config.yaml
hidden_size: 64
num_attention_heads: 2
head_dim: 32
rope_fraction: 1.0
attn_scale: 0.259
extras: ["local attention windows", "shifted keys", "gated attention", "capped logits"]
init_std_down: 0.0
beta1: 0.9
beta2: 0.98
decay_fraction: 0.748
max_seq_len: 512
Each number is 200 + 30 x the weight over its row's rms, rounded and kept within 0 to 999. Layers, rows and columns count from 0. The size before them is the row's rms in percent of the matrix's.

# layer 5 MLP down, 64x256, rms 0.171, rows 54-63, columns 128-255
112,216,167,195,156,204,172,209,204,240,196,163,193,176,188,186,169,174,203,225,209,216,299,233,201,192,162,203,170,171,219,183,229,196,234,190,183,130,227,224,194,236,170,184,204,183,233,158,227,228,161,182,209,253,208,209,217,191,143,167,211,153,227,187,212,269,209,229,207,217,143,178,187,183,161,237,203,176,157,182,189,159,210,220,205,230,157,213,178,198,212,223,156,136,177,185,246,269,182,267,188,163,180,173,181,144,187,160,177,220,172,183,186,187,179,197,141,249,218,179,160,214,212,180,221,251,180,156,150
096,202,168,167,222,222,166,240,196,204,172,197,192,211,181,227,186,209,185,157,206,151,206,168,231,232,269,140,231,240,234,112,201,209,203,187,199,185,210,222,217,198,186,165,247,216,203,231,172,168,209,198,222,173,181,190,246,208,140,228,195,192,196,232,253,241,226,173,189,238,205,197,171,174,167,205,232,173,194,190,186,204,232,232,227,218,205,204,200,208,94,208,168,245,226,170,149,182,207,153,242,207,184,253,143,242,221,221,194,184,184,172,192,226,209,178,182,228,192,176,188,196,220,221,200,208,189,219,148
104,181,213,250,189,189,214,235,234,198,276,232,171,225,158,216,178,215,191,235,193,150,244,218,202,249,197,176,197,152,154,182,186,187,238,178,211,157,162,265,189,179,167,206,222,206,221,206,165,212,192,211,207,168,260,184,183,213,150,175,202,201,237,203,208,221,178,204,163,160,227,176,183,248,192,235,224,224,198,243,237,195,166,229,205,160,206,256,189,215,207,175,218,185,216,188,238,156,234,203,142,194,214,205,161,231,202,215,207,233,224,196,117,216,198,180,197,182,181,161,183,235,225,189,198,198,199,203,171
101,187,180,235,247,210,203,187,182,246,191,162,222,183,218,204,196,253,195,198,179,203,201,211,203,178,159,201,164,238,234,185,225,181,153,205,177,204,233,194,177,166,173,211,183,217,189,168,196,181,151,136,208,142,202,213,160,155,158,210,180,188,252,174,200,211,215,202,221,183,186,205,180,211,207,176,184,163,182,230,225,205,218,227,201,258,146,195,236,173,182,282,215,209,172,157,158,206,190,206,223,213,194,191,220,188,194,114,186,199,204,176,190,167,196,225,206,182,204,219,149,233,223,230,156,173,233,224,195
087,212,205,218,242,198,138,224,202,203,173,215,181,200,195,105,215,219,208,228,188,192,200,229,227,199,180,230,189,248,214,219,162,197,220,213,210,246,182,226,175,186,234,203,229,159,197,162,215,150,145,180,195,168,201,223,194,173,207,178,179,175,246,258,164,179,209,216,219,222,219,187,183,156,173,191,258,255,180,206,214,220,231,189,182,177,150,142,190,227,185,159,232,189,154,205,228,234,183,232,167,232,213,201,257,222,195,190,175,194,211,176,162,222,203,234,219,204,189,194,201,224,208,194,233,176,216,161,215
104,184,184,214,213,192,225,190,183,245,170,241,220,214,220,189,176,191,193,238,220,159,198,172,176,155,159,206,190,207,250,129,166,178,166,239,226,196,163,188,175,166,265,179,183,183,181,181,230,248,178,211,253,209,195,161,182,223,141,182,189,196,196,200,196,155,215,227,239,240,202,179,158,157,205,222,157,148,202,209,188,163,220,165,198,203,155,179,203,229,201,194,196,218,212,202,231,220,200,172,177,153,249,208,258,185,201,223,185,202,225,215,191,181,191,262,192,124,199,206,257,259,195,211,209,201,241,211,172
084,235,252,191,173,222,223,252,278,217,167,189,166,163,267,198,252,197,194,201,217,249,141,209,211,200,169,258,157,218,217,223,249,247,198,223,221,179,195,174,208,150,209,180,252,220,259,218,206,203,229,170,218,199,226,198,211,188,204,256,250,193,168,178,209,193,190,184,213,181,222,168,163,248,163,196,153,156,174,212,206,248,224,192,220,172,207,251,194,210,170,163,185,153,207,239,206,205,219,217,179,238,216,212,175,227,211,246,221,244,228,174,232,201,201,197,212,211,203,217,143,171,162,220,202,143,215,176,192
104,166,167,209,178,205,210,208,195,206,178,253,179,185,208,186,207,278,175,253,174,186,189,136,215,282,210,249,158,187,153,248,164,222,172,141,227,196,223,230,161,201,197,193,202,202,255,193,216,224,222,164,199,186,219,248,204,216,145,169,270,166,224,219,163,198,215,197,182,277,159,203,179,211,190,209,225,233,217,201,173,161,208,183,207,186,145,188,182,225,180,182,171,190,137,214,208,184,167,176,246,194,215,182,235,215,208,182,220,207,251,183,154,182,159,269,202,185,205,182,172,207,188,198,185,198,212,201,160
115,194,257,243,220,196,241,166,189,194,148,214,193,185,170,185,237,155,225,203,236,175,224,243,204,141,193,189,174,156,225,238,234,180,177,155,178,147,225,177,173,184,174,193,190,205,221,157,202,184,187,221,193,181,177,213,196,174,242,206,189,234,194,186,184,161,148,242,174,170,181,194,218,239,219,199,172,176,207,181,246,176,173,179,198,213,257,156,165,192,189,183,193,153,206,206,278,206,242,176,237,178,217,210,231,259,162,250,224,205,235,205,155,230,148,164,155,204,196,197,152,213,252,172,186,200,237,160,194
097,181,215,176,170,185,260,187,183,205,189,194,199,213,182,176,215,208,211,234,194,190,168,259,205,209,181,201,174,178,174,151,147,226,197,181,245,183,124,223,191,209,179,199,205,218,178,221,176,176,211,176,183,261,190,142,187,186,163,186,245,189,218,249,175,199,215,188,229,178,214,222,194,158,197,176,225,192,247,201,194,209,171,212,191,223,72,187,183,248,222,204,227,180,223,185,173,232,176,177,184,214,164,154,207,169,225,150,176,226,266,177,242,160,230,192,227,250,151,182,152,217,165,243,214,186,203,242,222